config.yaml
n_layer: 14
head_dim: 64
norm_place: "pre"
rope_fraction: 1.0
qk_norm: true
init_std_o: 0.0
init_std_up: 0.027
lr_head: 0.00618
Each number is 200 + 40 x the weight over its row's rms, rounded and kept within 0 to 999. Layers, rows and columns count from 0. The size before them is the row's rms in percent of the matrix's.

# v: layer 4 attention value, 384x384, rms 0.236, rows 266-292, columns 256-383
# o: layer 4 attention output (transposed), 384x384, rms 0.21, rows 266-292, columns 256-383
v266,094,237,257,234,141,187,210,190,245,210,262,187,252,169,162,198,242,212,195,218,160,297,150,175,136,189,220,177,197,173,238,210,271,87,219,204,236,160,292,236,186,179,232,190,97,162,121,214,226,224,231,208,214,219,271,227,231,222,208,256,242,161,194,225,167,177,191,193,206,133,152,211,150,140,245,279,215,165,246,185,218,236,220,186,225,230,195,204,173,185,201,177,182,257,238,187,177,104,254,219,185,227,240,132,200,212,155,246,253,212,260,214,168,172,172,213,196,176,252,235,190,239,145,264,147,165,181,162,201
o266,100,189,114,255,177,222,197,168,220,204,115,218,258,321,209,221,179,193,205,239,151,233,212,240,222,180,224,185,136,241,179,199,171,229,251,181,200,195,259,209,249,201,104,169,203,253,238,196,154,207,133,228,237,218,131,210,198,304,215,195,208,189,251,231,197,198,213,182,148,163,198,172,261,187,157,224,220,207,226,231,234,181,255,271,208,261,171,185,248,179,172,182,214,243,154,161,191,142,203,206,219,266,138,184,204,209,149,207,238,194,230,112,235,207,231,181,237,193,268,207,176,176,187,208,231,185,243,209,140
v267,101,149,208,248,219,311,231,208,264,173,143,187,272,153,199,143,195,184,177,194,268,252,188,225,202,224,93,226,173,169,194,142,214,227,227,214,179,186,214,216,254,137,232,144,243,154,249,270,138,204,141,208,167,150,186,200,223,177,160,279,227,173,244,213,138,172,229,152,170,257,202,237,181,189,234,195,246,166,235,182,241,123,153,134,221,222,183,180,164,254,214,191,207,203,133,254,235,221,229,222,261,193,174,196,220,154,221,175,266,169,224,220,181,251,148,187,185,210,138,255,131,186,194,190,182,206,201,205,251
o267,103,212,188,219,183,229,149,157,183,167,190,282,230,217,173,301,262,173,236,164,224,196,151,241,211,179,227,198,228,165,160,155,210,176,230,129,236,239,229,156,137,147,214,176,173,194,208,243,168,194,202,239,225,206,235,248,231,197,208,234,186,240,193,227,207,250,160,269,219,220,226,212,154,196,219,146,227,278,152,243,207,250,123,202,201,254,225,205,157,202,213,260,131,284,208,131,95,243,236,230,212,242,252,211,154,184,235,228,209,219,196,143,230,225,153,228,247,221,243,254,185,157,163,190,242,192,201,172,164
v268,095,171,216,183,222,220,246,212,176,156,205,281,250,205,241,215,182,203,238,223,216,195,178,123,192,163,115,129,175,195,183,211,194,257,156,208,240,203,175,182,183,187,273,223,115,198,231,139,263,188,153,209,169,207,235,144,271,162,256,205,153,196,228,167,176,202,179,169,153,249,259,190,171,249,200,173,224,183,228,141,155,221,188,308,213,176,281,150,161,219,195,173,170,225,182,163,181,217,185,198,149,132,212,172,244,200,197,244,245,190,233,254,221,198,207,198,232,188,165,248,179,185,193,205,210,215,157,235,168
o268,093,173,226,216,134,248,193,193,273,251,236,222,228,200,188,212,210,227,242,212,238,197,155,174,289,188,196,211,257,232,159,175,253,193,220,185,259,183,123,253,225,198,205,191,238,247,252,150,231,202,213,206,200,214,153,194,275,129,171,173,149,213,206,217,157,177,220,201,237,214,171,240,208,249,157,162,156,210,197,215,276,191,137,159,256,124,190,180,200,230,181,158,142,218,200,158,203,184,243,156,225,187,179,185,263,181,195,201,230,136,228,131,186,250,191,211,197,225,180,194,153,128,113,228,147,254,205,125,173
v269,089,212,218,230,249,289,209,256,224,124,156,138,273,171,219,127,212,255,196,259,267,182,210,235,145,141,117,184,197,215,139,236,189,275,223,154,188,229,183,178,189,171,227,204,239,148,258,224,221,218,181,153,179,226,221,255,222,223,198,247,219,233,251,243,121,205,142,218,163,224,268,210,234,242,247,181,218,214,229,188,248,201,217,267,199,191,220,214,256,213,151,191,165,202,167,222,171,222,178,176,204,157,167,170,218,154,210,203,241,201,115,134,176,167,142,239,206,181,196,224,217,252,183,181,180,138,178,157,165
o269,089,194,161,158,123,199,188,187,159,186,210,209,242,164,233,198,222,115,215,194,193,173,218,244,164,136,150,181,229,185,174,200,195,142,197,177,168,162,236,203,189,195,216,154,237,180,153,206,151,184,271,281,152,220,230,163,250,181,275,168,218,208,283,194,175,208,221,222,194,194,209,229,160,178,194,174,190,138,199,162,143,137,245,235,209,99,134,169,136,193,200,261,244,148,192,132,170,135,185,261,175,243,169,259,158,244,195,183,207,192,167,213,238,180,174,183,213,192,113,235,290,164,208,267,183,222,176,267,226
v270,095,246,199,213,138,111,236,179,214,261,285,227,241,215,267,187,202,236,119,177,188,157,187,143,241,240,264,248,193,140,260,220,235,178,166,236,237,183,318,272,133,223,150,226,174,180,215,115,174,259,143,261,175,204,164,209,192,232,270,177,199,174,261,170,202,170,224,162,159,183,150,192,213,217,189,189,174,106,203,221,221,245,179,252,250,223,215,194,193,170,238,152,209,122,200,200,179,163,200,177,195,211,180,222,215,256,198,179,207,272,176,166,149,214,225,173,238,238,257,271,185,229,242,198,215,218,207,166,230
o270,093,168,154,252,175,202,271,194,197,164,194,192,155,138,196,131,210,245,245,174,172,146,221,232,168,202,170,123,215,178,136,151,126,223,127,177,223,230,185,114,252,254,233,165,222,189,256,292,199,236,191,126,235,192,170,209,211,232,235,190,157,162,227,194,173,131,192,183,237,222,201,190,215,230,248,187,162,262,200,207,185,131,235,198,191,202,171,190,155,153,220,151,155,227,230,191,221,171,194,195,214,146,238,230,178,191,196,240,193,205,172,281,230,221,229,226,186,218,202,138,177,185,155,124,207,229,194,201,143
v271,097,196,263,230,207,180,187,223,182,219,288,254,282,77,167,174,241,218,233,195,175,167,240,187,165,174,208,179,196,144,187,197,199,183,159,262,240,180,181,192,183,217,187,127,130,209,205,113,165,280,192,211,183,223,208,235,224,231,165,218,176,152,228,136,151,173,167,149,179,228,292,232,184,265,239,165,191,258,231,189,235,179,167,226,294,202,222,166,259,260,220,177,186,236,202,199,171,152,175,182,269,232,190,183,206,210,296,162,180,183,216,215,183,164,270,198,161,167,197,279,159,183,157,208,213,90,120,169,232
o271,096,119,255,156,202,174,177,209,203,268,223,172,247,168,224,184,150,272,177,237,213,209,131,166,206,225,201,267,200,164,173,275,198,213,232,190,200,168,199,189,240,201,217,177,175,230,246,278,212,197,231,197,194,175,233,165,147,156,209,312,193,198,214,161,164,240,242,234,215,237,199,241,275,142,190,268,197,186,247,143,253,188,201,272,277,170,184,143,190,239,147,190,218,203,214,275,172,112,249,238,213,216,240,169,228,234,225,217,185,239,176,174,172,207,177,160,133,276,105,255,177,189,185,191,239,182,271,151,239
v272,096,137,92,222,291,295,204,187,193,248,218,218,259,200,227,212,155,179,220,184,205,283,158,157,272,142,163,275,250,233,178,272,139,146,165,201,251,202,260,145,200,266,276,163,194,336,220,196,204,178,237,246,180,226,183,206,187,150,246,187,281,196,219,153,219,167,158,248,245,240,127,146,211,150,190,247,178,253,235,234,121,238,248,234,191,169,263,219,169,246,269,237,169,146,125,119,164,175,221,186,153,155,206,206,173,203,251,199,215,206,262,174,230,264,191,268,189,230,221,242,172,176,235,246,161,144,169,196,178
o272,091,231,227,195,167,152,235,153,236,181,176,214,205,173,200,202,174,162,263,221,195,157,181,173,148,184,174,149,157,149,253,132,227,196,137,165,213,171,193,240,187,186,210,181,149,140,220,202,148,178,204,185,219,183,298,192,224,239,117,166,138,232,134,182,201,171,177,161,206,188,228,184,194,271,189,171,208,246,179,215,120,141,224,150,241,91,209,207,218,280,238,248,206,208,217,231,251,183,171,240,229,181,241,216,182,155,243,207,241,230,200,156,174,230,211,237,191,242,172,227,115,148,309,211,154,200,180,159,212
v273,103,290,231,167,188,274,140,237,263,207,284,195,256,205,243,226,189,195,177,124,263,213,221,215,241,191,223,164,152,147,148,279,223,188,184,195,250,250,193,256,197,188,173,230,248,249,240,228,279,139,208,257,165,254,188,240,212,134,278,154,226,210,212,221,173,196,229,282,201,241,175,246,227,195,195,191,136,191,224,204,223,272,202,238,229,172,162,177,218,174,196,287,202,214,216,150,143,173,245,157,195,171,187,241,245,212,219,189,217,184,217,126,251,197,223,202,176,134,211,137,190,223,169,192,170,248,150,192,202
o273,102,182,199,181,181,246,147,192,234,214,221,278,152,160,183,130,173,340,174,232,217,146,234,223,238,185,175,198,182,209,194,207,161,211,146,180,208,168,161,175,226,196,263,216,172,257,115,217,182,186,192,256,180,233,207,86,189,208,223,195,170,138,184,259,194,140,166,222,228,105,162,169,180,227,211,189,82,215,179,203,236,230,217,144,227,196,248,214,205,150,191,220,249,213,198,71,199,164,220,270,229,183,226,224,179,201,110,188,221,198,186,141,157,154,170,216,183,160,161,176,207,239,197,248,240,220,253,232,247
v274,091,161,210,196,158,149,175,222,213,178,218,238,223,259,216,196,189,191,150,293,180,175,239,190,201,213,220,161,160,182,236,138,163,141,236,252,181,184,296,234,176,195,165,122,113,182,187,165,169,252,161,153,190,186,117,191,204,197,203,201,196,161,190,187,101,181,212,249,128,152,232,248,167,258,218,260,180,183,178,146,242,205,255,145,257,240,170,218,171,190,192,198,189,246,276,321,173,196,74,217,184,293,218,176,226,132,247,233,253,202,213,198,94,165,187,238,237,222,173,224,175,237,224,197,188,177,207,186,201
o274,092,264,170,175,168,224,199,161,213,155,113,247,243,177,286,246,248,253,192,196,239,120,185,164,210,130,200,213,197,137,165,187,206,267,232,227,241,227,210,141,212,200,190,184,269,167,233,237,246,176,203,192,162,226,283,244,199,158,167,195,259,244,161,204,179,149,179,209,240,225,239,215,244,189,161,230,234,174,213,176,133,242,231,212,178,206,258,226,239,171,163,181,111,201,211,199,175,203,223,270,212,201,245,214,162,220,178,179,165,189,198,250,205,264,167,223,185,272,192,237,167,223,168,222,137,286,181,158,219
v275,103,263,137,202,198,176,193,232,181,231,206,162,252,140,269,214,219,168,200,194,183,216,225,143,159,191,279,192,270,105,247,247,146,248,132,229,227,207,174,266,188,303,275,182,207,251,200,246,183,278,216,227,220,193,192,157,168,221,210,163,165,150,171,239,253,233,248,113,224,244,174,197,224,197,214,201,156,201,204,240,183,138,193,164,248,186,258,197,215,163,212,153,247,279,156,178,206,131,188,195,293,199,129,162,197,216,152,181,257,168,253,212,226,264,186,273,198,235,170,177,159,160,208,238,178,159,222,138,214
o275,100,213,266,289,167,199,195,159,250,272,269,215,197,243,245,176,205,210,266,239,254,198,260,190,177,171,172,184,211,168,290,227,197,194,168,218,203,191,202,191,260,198,170,198,206,213,170,175,248,247,172,182,219,193,203,256,129,237,148,220,206,214,273,189,97,244,200,192,164,252,150,196,169,148,174,108,191,203,243,137,201,240,148,163,211,195,229,163,173,173,300,221,256,157,173,134,254,192,225,202,196,244,187,197,221,160,184,201,218,161,201,212,154,225,192,199,227,196,194,182,152,277,221,227,216,188,236,220,235
v276,104,175,178,221,172,260,245,189,219,155,167,213,158,208,209,99,138,224,244,251,162,196,214,176,145,131,185,171,206,175,224,202,202,200,209,203,197,188,246,195,213,174,205,146,239,178,212,194,146,154,125,207,169,116,217,291,145,271,200,181,257,204,218,214,217,138,168,143,206,132,193,222,141,221,203,233,186,143,205,164,197,219,265,211,222,241,155,205,193,236,204,160,200,245,191,232,168,222,247,190,188,142,174,191,201,220,210,215,192,201,127,256,154,241,172,165,222,288,231,243,207,241,186,202,213,196,241,204,129
o276,096,197,141,176,179,172,202,316,206,211,153,200,209,275,127,222,243,256,236,212,193,191,230,191,206,208,192,233,101,195,249,137,174,153,206,143,199,210,217,230,237,174,154,147,234,152,255,222,240,288,248,196,187,224,213,231,182,187,249,172,166,278,230,202,239,269,156,255,163,220,135,187,219,233,234,240,179,168,182,209,161,166,209,238,153,157,212,95,233,158,230,200,164,228,217,162,208,207,117,197,216,243,223,190,161,233,224,158,123,193,119,135,163,247,260,207,240,198,204,148,200,174,233,166,160,214,189,229,154
v277,096,146,192,207,163,254,261,178,231,155,154,180,213,175,203,155,175,193,209,263,232,157,263,144,153,201,122,226,194,222,193,215,213,184,183,186,178,174,237,122,155,180,226,181,120,101,222,225,155,196,169,200,178,143,202,166,192,236,200,193,213,173,265,258,199,197,258,132,183,245,264,206,201,212,200,196,211,183,250,118,186,128,256,163,206,262,270,186,214,209,180,196,235,185,159,190,214,248,212,167,241,220,257,187,230,107,230,301,198,161,210,203,225,168,198,240,230,268,188,240,232,209,197,223,158,132,189,186,133
o277,094,201,158,217,220,227,197,191,199,252,186,222,175,222,172,238,232,170,226,238,215,236,163,201,238,212,203,235,248,183,179,196,153,228,230,177,144,204,139,183,178,256,189,125,210,128,184,237,204,173,182,217,224,241,61,206,201,198,281,244,262,204,178,192,212,216,203,187,189,203,110,183,159,209,260,226,240,199,173,152,197,246,261,212,206,235,100,137,184,168,151,170,224,245,199,319,235,238,247,192,166,250,186,182,120,250,234,147,258,224,174,200,198,267,260,79,209,200,191,233,194,176,161,203,137,143,184,241,194
v278,100,242,182,201,240,180,149,222,170,241,212,158,218,208,118,241,189,187,278,209,105,248,206,158,218,224,259,205,245,198,215,183,119,239,209,148,187,209,258,178,155,251,214,157,203,237,187,172,177,232,147,219,159,170,182,208,120,204,248,208,187,190,181,167,256,247,241,201,204,159,200,230,148,173,196,192,175,164,221,199,157,228,225,175,196,122,182,225,214,232,187,228,192,216,153,130,239,213,240,267,165,244,174,162,281,216,248,252,167,221,229,171,331,182,190,190,180,234,229,217,187,139,191,211,273,158,209,163,200
o278,099,182,235,193,216,227,231,175,222,216,185,243,190,151,193,196,201,250,241,250,200,210,223,211,229,196,223,148,152,218,195,200,126,254,166,169,159,222,207,199,199,148,163,213,197,217,216,202,216,175,262,188,215,265,184,165,211,183,201,155,185,182,132,252,192,191,155,122,240,218,242,202,202,193,182,218,268,216,216,212,233,192,94,182,198,167,239,166,232,210,179,193,257,216,202,292,237,169,224,150,193,195,136,182,186,214,215,210,184,207,222,302,149,273,172,240,193,153,195,189,115,230,200,238,161,198,181,194,168
v279,093,149,233,172,138,212,213,205,166,137,197,205,166,234,224,229,155,257,158,187,195,171,171,309,200,191,159,185,166,242,207,112,221,184,218,110,228,234,175,180,227,131,195,249,241,201,221,229,199,101,201,166,117,200,175,220,211,177,200,251,291,172,199,194,163,179,284,206,145,194,119,261,211,185,210,251,264,208,171,270,174,206,258,214,189,273,136,218,211,218,239,129,156,187,173,227,219,248,170,138,67,237,287,173,176,156,266,154,248,165,127,177,146,209,262,197,201,215,149,166,248,220,230,176,216,225,199,233,224
o279,100,171,120,235,209,154,180,226,178,182,209,175,144,217,222,125,293,168,202,180,238,191,204,189,272,182,181,209,205,136,223,213,179,245,155,171,257,144,196,187,202,156,176,153,182,133,188,219,189,225,184,148,160,191,270,247,206,245,210,230,259,208,242,233,210,281,178,172,282,265,173,190,167,242,133,296,223,184,205,283,193,257,227,229,232,255,217,257,177,235,181,161,190,177,209,160,201,202,206,208,193,196,171,119,200,224,216,188,230,234,124,135,184,248,235,208,224,156,201,196,272,177,185,181,237,251,183,239,233
v280,101,212,226,160,199,179,164,259,171,164,207,204,222,166,189,222,244,168,184,175,197,169,193,187,190,180,145,132,162,207,206,106,208,273,125,220,172,234,146,216,214,170,210,179,204,200,152,295,173,196,261,186,223,193,155,135,153,203,144,213,196,169,183,157,192,174,179,219,217,196,256,166,274,172,188,181,212,182,215,225,218,161,252,223,156,242,278,220,175,215,267,290,199,196,190,211,201,224,185,198,249,225,137,148,210,261,211,241,164,188,169,220,156,159,188,171,185,215,185,163,197,140,95,251,186,259,213,193,196
o280,106,259,179,169,211,169,212,198,155,221,172,191,124,140,209,205,142,195,220,162,242,209,214,254,217,162,183,257,234,214,210,143,214,185,187,160,197,99,203,254,147,217,239,270,235,264,228,223,222,204,208,164,194,190,252,236,175,212,167,265,196,197,144,203,195,248,158,148,191,223,197,220,174,236,172,188,150,274,186,219,270,234,142,163,219,253,238,192,135,171,180,195,119,247,205,276,143,170,218,207,185,259,241,215,191,183,202,221,226,233,285,99,196,237,176,225,240,181,246,200,207,202,237,210,180,107,195,127,234
v281,101,182,226,198,251,187,242,136,169,187,239,164,127,149,213,233,211,200,201,168,172,198,154,213,225,271,203,257,225,188,202,195,260,178,214,192,164,186,181,225,299,232,206,200,174,129,199,190,160,231,249,183,164,146,256,213,203,243,141,180,215,189,155,197,242,130,184,150,179,209,185,107,201,130,208,188,202,188,193,218,253,200,217,246,177,252,242,169,248,185,226,160,203,210,214,281,184,178,200,150,279,135,204,184,199,145,234,232,171,180,227,159,184,239,183,261,203,232,222,139,207,271,248,165,198,233,218,253,196
o281,099,168,188,209,181,125,143,190,180,211,230,203,194,288,182,189,195,193,257,261,168,220,186,274,196,180,162,235,134,192,211,244,241,237,177,237,200,274,161,216,169,165,229,192,179,154,201,284,235,132,296,210,231,269,220,229,167,247,202,222,168,165,235,169,205,241,220,226,203,197,233,192,274,240,237,175,269,235,240,173,213,170,269,232,165,241,237,205,129,208,210,280,125,152,168,205,167,188,248,182,216,200,181,230,207,204,267,169,179,226,259,194,192,231,199,176,191,218,234,241,246,241,178,139,199,113,194,243,236
v282,089,188,176,258,211,225,204,206,193,258,210,167,106,229,207,196,132,231,251,168,127,190,196,171,154,146,205,239,190,174,143,248,180,113,227,202,187,213,216,204,195,216,274,182,215,178,232,240,170,213,176,203,257,172,161,230,193,228,190,219,195,152,164,162,130,204,277,165,174,229,133,242,147,182,229,172,157,174,237,178,196,251,168,171,176,188,154,195,229,134,153,180,240,248,181,235,225,223,219,245,280,206,212,194,206,190,127,144,165,221,168,172,193,242,204,235,183,206,221,169,191,210,183,100,194,163,198,190,221
o282,090,211,303,169,248,220,254,161,155,222,213,236,176,168,197,176,247,167,292,184,230,215,183,163,248,200,186,167,209,209,204,205,256,280,179,242,197,168,192,115,198,147,158,260,175,215,149,84,197,194,246,248,263,175,209,160,233,155,218,218,173,250,199,236,222,149,153,152,243,163,233,206,126,158,199,187,217,206,201,140,207,200,265,226,192,127,133,150,252,168,184,226,193,223,215,152,257,168,190,186,168,238,267,214,174,205,150,260,250,157,244,187,199,225,214,195,232,261,201,234,147,224,201,252,164,200,138,274,210
v283,100,227,160,204,206,98,222,184,228,148,221,193,227,124,197,255,214,203,187,203,147,235,242,198,257,181,162,253,252,154,237,199,150,216,159,219,199,227,148,158,169,213,253,142,180,230,136,223,245,213,195,170,185,198,251,169,246,177,188,136,177,180,209,243,171,214,221,125,137,238,169,218,213,215,243,192,178,227,205,185,235,155,185,305,231,171,188,227,241,189,152,173,248,163,184,144,251,188,211,190,176,183,237,173,175,262,206,246,178,91,193,164,216,214,184,245,199,244,265,219,237,123,160,208,215,111,228,205,265
o283,105,168,225,176,212,200,153,216,191,191,224,252,218,229,179,169,167,200,231,182,164,220,173,233,176,223,249,196,256,223,247,172,235,274,208,288,175,202,214,234,283,174,197,222,199,146,168,187,276,201,182,198,238,166,216,232,220,259,146,214,268,165,229,143,120,178,170,240,223,167,205,242,239,214,118,172,207,184,200,222,230,212,148,184,210,193,217,254,216,149,183,286,244,176,186,166,264,240,259,213,207,218,185,206,160,135,202,132,168,209,186,267,164,247,176,162,233,168,250,170,215,231,142,254,208,198,156,171,175
v284,102,114,219,183,220,212,253,166,225,147,198,237,148,197,274,195,215,126,209,276,214,175,103,317,211,204,151,145,181,207,182,102,245,249,170,148,189,224,235,112,236,146,176,217,222,182,224,271,180,139,223,146,213,205,235,206,244,176,173,172,175,154,220,268,252,251,249,243,154,282,227,147,272,196,234,176,220,212,246,224,251,234,171,216,181,289,229,188,210,235,168,126,121,103,219,245,242,225,217,188,195,148,210,165,194,277,172,217,211,169,214,231,152,232,192,156,164,200,229,195,192,234,218,139,118,189,202,254,256
o284,102,164,182,252,157,207,261,166,227,210,231,195,167,175,210,188,217,181,137,222,212,172,166,179,292,210,339,221,276,217,239,145,220,182,230,165,224,248,183,217,177,155,187,231,220,281,253,194,194,184,136,191,298,127,263,217,234,203,104,166,192,189,173,182,221,235,190,271,170,186,162,180,176,166,154,180,217,203,195,268,209,201,161,178,210,281,218,135,244,198,194,203,266,145,235,113,181,265,198,175,146,195,168,209,198,198,220,183,159,235,264,143,169,219,192,217,142,190,231,205,224,214,216,183,188,173,204,139,128
v285,107,227,217,200,257,186,183,222,171,214,215,211,245,162,190,113,250,201,193,164,294,223,300,153,169,155,318,167,207,141,182,198,139,270,114,254,155,212,166,178,181,239,159,157,256,264,187,140,194,253,141,232,268,214,168,224,158,231,210,228,148,200,233,149,257,232,175,144,236,222,237,176,214,217,199,201,218,172,188,197,214,152,269,203,252,108,293,179,265,148,247,216,212,155,202,172,217,204,147,272,247,224,161,218,200,268,237,238,160,202,202,184,172,147,243,183,215,200,238,214,169,157,149,215,176,155,209,124,188
o285,098,215,247,217,144,198,206,199,225,256,194,221,212,190,197,221,182,224,194,200,212,222,252,150,215,204,187,192,122,172,212,234,214,223,220,186,189,207,191,145,250,205,261,214,234,187,188,167,215,204,277,131,255,215,161,222,211,210,195,219,121,244,212,201,250,123,124,230,197,194,274,124,181,223,264,219,202,179,259,132,139,203,199,206,205,182,218,263,174,179,226,240,208,243,213,267,164,168,241,237,167,191,226,226,253,158,212,219,184,120,195,271,209,175,209,187,164,161,227,203,133,186,289,196,194,137,186,221,173
v286,105,191,210,208,128,254,237,191,159,239,233,265,215,195,143,141,239,232,271,252,170,207,251,134,141,187,155,222,150,180,237,200,176,221,224,159,258,144,231,115,180,203,214,226,185,172,194,132,94,244,182,283,162,159,168,182,211,186,174,132,225,145,214,206,198,148,208,123,245,163,224,205,193,257,216,179,181,183,294,143,230,264,185,260,213,168,182,142,179,227,186,180,206,246,165,191,156,232,235,157,154,191,201,217,229,221,211,210,236,270,176,272,213,213,214,168,169,200,227,296,180,230,199,199,250,214,185,204,178
o286,106,150,211,144,158,254,218,214,157,248,195,170,224,180,202,123,214,197,177,247,177,219,228,246,217,233,234,206,130,265,118,169,223,166,179,222,221,189,168,259,187,191,212,164,193,132,177,242,255,209,178,203,226,228,200,203,201,229,188,208,156,134,186,266,124,143,213,294,226,245,182,271,165,187,177,196,229,188,229,208,250,237,85,273,194,256,175,102,166,136,172,141,250,194,250,197,143,230,312,310,132,285,200,198,271,170,194,243,187,100,114,139,265,171,288,192,225,194,211,201,188,219,224,147,199,198,207,186,186
v287,090,217,218,199,149,199,128,180,158,231,189,275,157,186,241,197,178,261,163,208,148,281,203,281,151,159,261,271,190,179,293,202,177,193,198,200,231,158,215,240,198,210,148,278,209,191,222,192,266,309,198,181,133,213,206,229,221,200,229,288,226,229,220,151,148,254,183,265,219,197,137,277,219,235,147,259,124,246,170,202,161,182,230,159,159,173,158,222,178,212,189,191,226,237,225,198,171,226,200,161,170,207,204,153,177,202,152,187,240,203,202,224,161,178,239,193,217,116,104,165,192,179,153,213,232,189,237,146,145
o287,099,171,234,104,218,223,316,206,169,173,178,190,163,216,163,143,207,209,242,186,251,208,154,208,166,255,227,212,191,237,126,192,174,217,197,137,209,226,236,329,235,194,120,164,214,176,232,166,249,159,225,192,140,194,175,182,173,210,133,198,181,217,127,143,175,219,217,218,216,140,175,228,175,193,205,205,126,166,188,137,221,192,217,185,209,196,159,177,205,201,145,178,247,228,193,218,109,132,192,189,227,220,190,219,277,159,269,125,260,281,127,241,188,113,199,126,228,133,192,194,189,194,160,236,160,247,202,203,259
v288,091,155,166,192,213,212,246,207,149,156,254,226,90,231,235,192,114,167,212,195,238,194,251,286,211,206,170,195,206,191,151,206,224,144,298,91,135,188,167,161,184,97,137,260,221,200,186,216,263,156,103,163,154,212,168,211,300,177,222,184,194,199,135,241,146,200,193,219,191,196,224,167,190,173,203,214,200,156,214,166,221,219,187,205,130,224,137,191,177,251,128,156,150,204,214,265,162,188,208,192,196,186,209,262,242,115,153,208,243,185,279,195,243,162,208,197,205,165,250,250,194,253,176,128,169,176,233,292,212
o288,093,163,140,210,183,232,179,259,210,314,164,235,228,168,199,165,299,168,176,229,242,192,149,183,181,293,234,259,168,271,237,221,183,190,137,205,191,199,239,177,245,239,237,190,189,160,215,137,166,186,174,186,235,105,210,223,242,179,219,149,253,180,181,223,199,232,242,194,134,183,122,197,212,270,251,254,202,199,94,213,248,174,252,202,245,198,144,186,273,184,183,159,244,262,149,212,122,216,198,187,166,145,155,180,184,175,154,227,190,205,276,261,219,249,120,145,195,235,130,148,185,249,159,150,231,228,141,183,174
v289,092,202,177,181,146,206,261,160,164,118,147,170,218,268,260,290,209,187,128,181,150,218,109,131,199,195,104,214,259,206,188,172,271,166,235,173,205,141,235,191,224,200,215,204,134,142,204,266,181,133,228,175,176,238,243,214,166,286,168,190,202,164,194,238,161,203,145,248,206,232,201,118,152,182,312,168,143,244,185,164,210,198,189,201,264,220,223,228,159,200,132,164,199,221,164,227,177,154,152,183,181,162,223,184,182,167,191,191,208,153,180,175,206,240,162,237,222,268,256,180,207,182,227,241,193,200,227,202,264
o289,091,242,171,196,238,223,113,235,213,184,175,157,213,169,222,233,119,192,226,158,282,175,256,185,214,207,140,171,190,156,271,199,156,196,299,209,211,179,257,292,179,141,262,242,213,191,231,198,195,195,178,124,251,232,172,246,247,196,238,221,213,179,200,169,197,173,206,160,112,229,197,133,247,177,192,223,231,219,186,242,250,230,149,231,203,200,181,217,143,115,170,204,194,185,177,256,218,208,219,139,165,231,138,178,218,203,189,194,260,296,241,147,177,171,217,122,150,214,192,191,260,186,275,215,166,186,197,250,221
v290,093,227,152,142,200,212,219,183,126,236,194,152,104,253,228,258,208,175,156,193,190,191,189,209,184,181,200,137,194,162,259,173,188,222,208,151,252,236,154,187,128,152,210,250,208,196,184,202,206,212,210,147,179,98,224,210,124,193,178,219,209,180,210,158,187,188,230,248,183,191,180,194,210,300,179,195,206,201,166,206,112,258,209,157,142,168,222,220,178,167,182,200,193,167,209,193,173,216,167,209,135,172,218,199,256,264,176,190,212,176,209,174,156,208,219,198,270,180,156,150,231,213,192,154,161,235,269,202,173
o290,092,161,197,216,215,127,168,122,200,199,241,190,182,240,210,297,169,162,152,188,211,153,177,158,243,234,203,193,169,200,189,174,242,200,182,252,222,198,144,204,201,176,173,194,223,193,221,215,210,212,209,295,183,170,194,200,218,216,218,167,194,207,180,229,248,219,219,181,153,186,176,210,201,267,156,242,277,147,226,207,253,175,242,178,157,189,172,173,177,183,185,192,220,202,191,127,237,182,216,162,191,207,230,225,205,142,222,251,216,181,205,164,194,240,147,135,187,83,174,193,213,244,245,249,214,279,159,177,149
v291,100,352,144,238,241,235,221,179,173,173,215,118,156,187,145,256,222,231,246,197,158,154,212,195,178,183,244,261,229,168,212,252,239,203,224,149,172,233,188,240,144,201,227,204,265,221,168,151,194,133,127,208,182,212,191,264,190,172,205,199,276,191,164,232,177,123,209,203,219,156,132,181,175,139,267,209,124,170,240,258,197,241,201,299,197,150,229,193,243,196,189,208,182,266,175,164,173,151,166,170,249,208,130,269,250,176,170,259,225,212,214,122,167,219,107,225,165,253,226,232,172,225,206,150,161,174,192,239,142
o291,094,186,210,121,183,192,204,190,303,220,264,224,166,234,224,198,207,208,204,255,211,234,235,148,194,142,180,128,207,119,184,217,211,188,181,153,164,196,170,129,141,141,161,177,126,174,207,131,160,177,226,146,187,224,177,181,217,223,240,239,185,203,253,229,231,177,239,221,141,212,197,134,261,205,178,283,249,159,154,122,276,238,253,195,172,211,255,207,178,136,252,296,135,209,190,102,247,177,224,200,234,227,147,255,200,199,149,265,237,250,255,227,189,239,184,194,303,147,213,118,251,216,217,256,222,183,246,190,189
v292,103,179,188,254,180,199,217,230,118,192,198,193,203,214,323,205,240,184,137,250,252,135,180,191,232,229,177,104,181,255,190,140,238,239,140,118,164,179,114,185,194,211,122,203,239,213,321,233,190,137,230,129,198,242,156,200,205,231,178,147,223,170,250,191,172,209,187,236,183,258,217,199,194,206,178,136,199,156,188,251,194,169,198,222,236,217,247,184,256,169,237,150,209,174,182,212,195,252,167,133,205,241,209,215,210,164,238,193,233,261,216,231,147,200,273,182,173,140,232,172,207,162,199,237,179,263,223,133,226
o292,100,173,206,255,117,182,184,211,201,171,237,175,203,184,223,242,209,169,196,208,282,180,250,162,209,204,155,192,244,217,200,212,256,169,111,159,223,177,209,165,178,225,214,183,220,157,193,158,188,176,162,161,195,241,203,161,175,86,223,175,230,186,102,146,244,123,211,195,234,154,143,245,136,142,244,137,163,156,118,238,154,128,217,239,141,308,160,245,229,187,201,245,175,166,179,161,218,206,191,215,238,228,140,143,200,244,175,188,227,228,228,275,231,153,236,253,231,267,230,170,238,146,192,226,142,232,229,219,258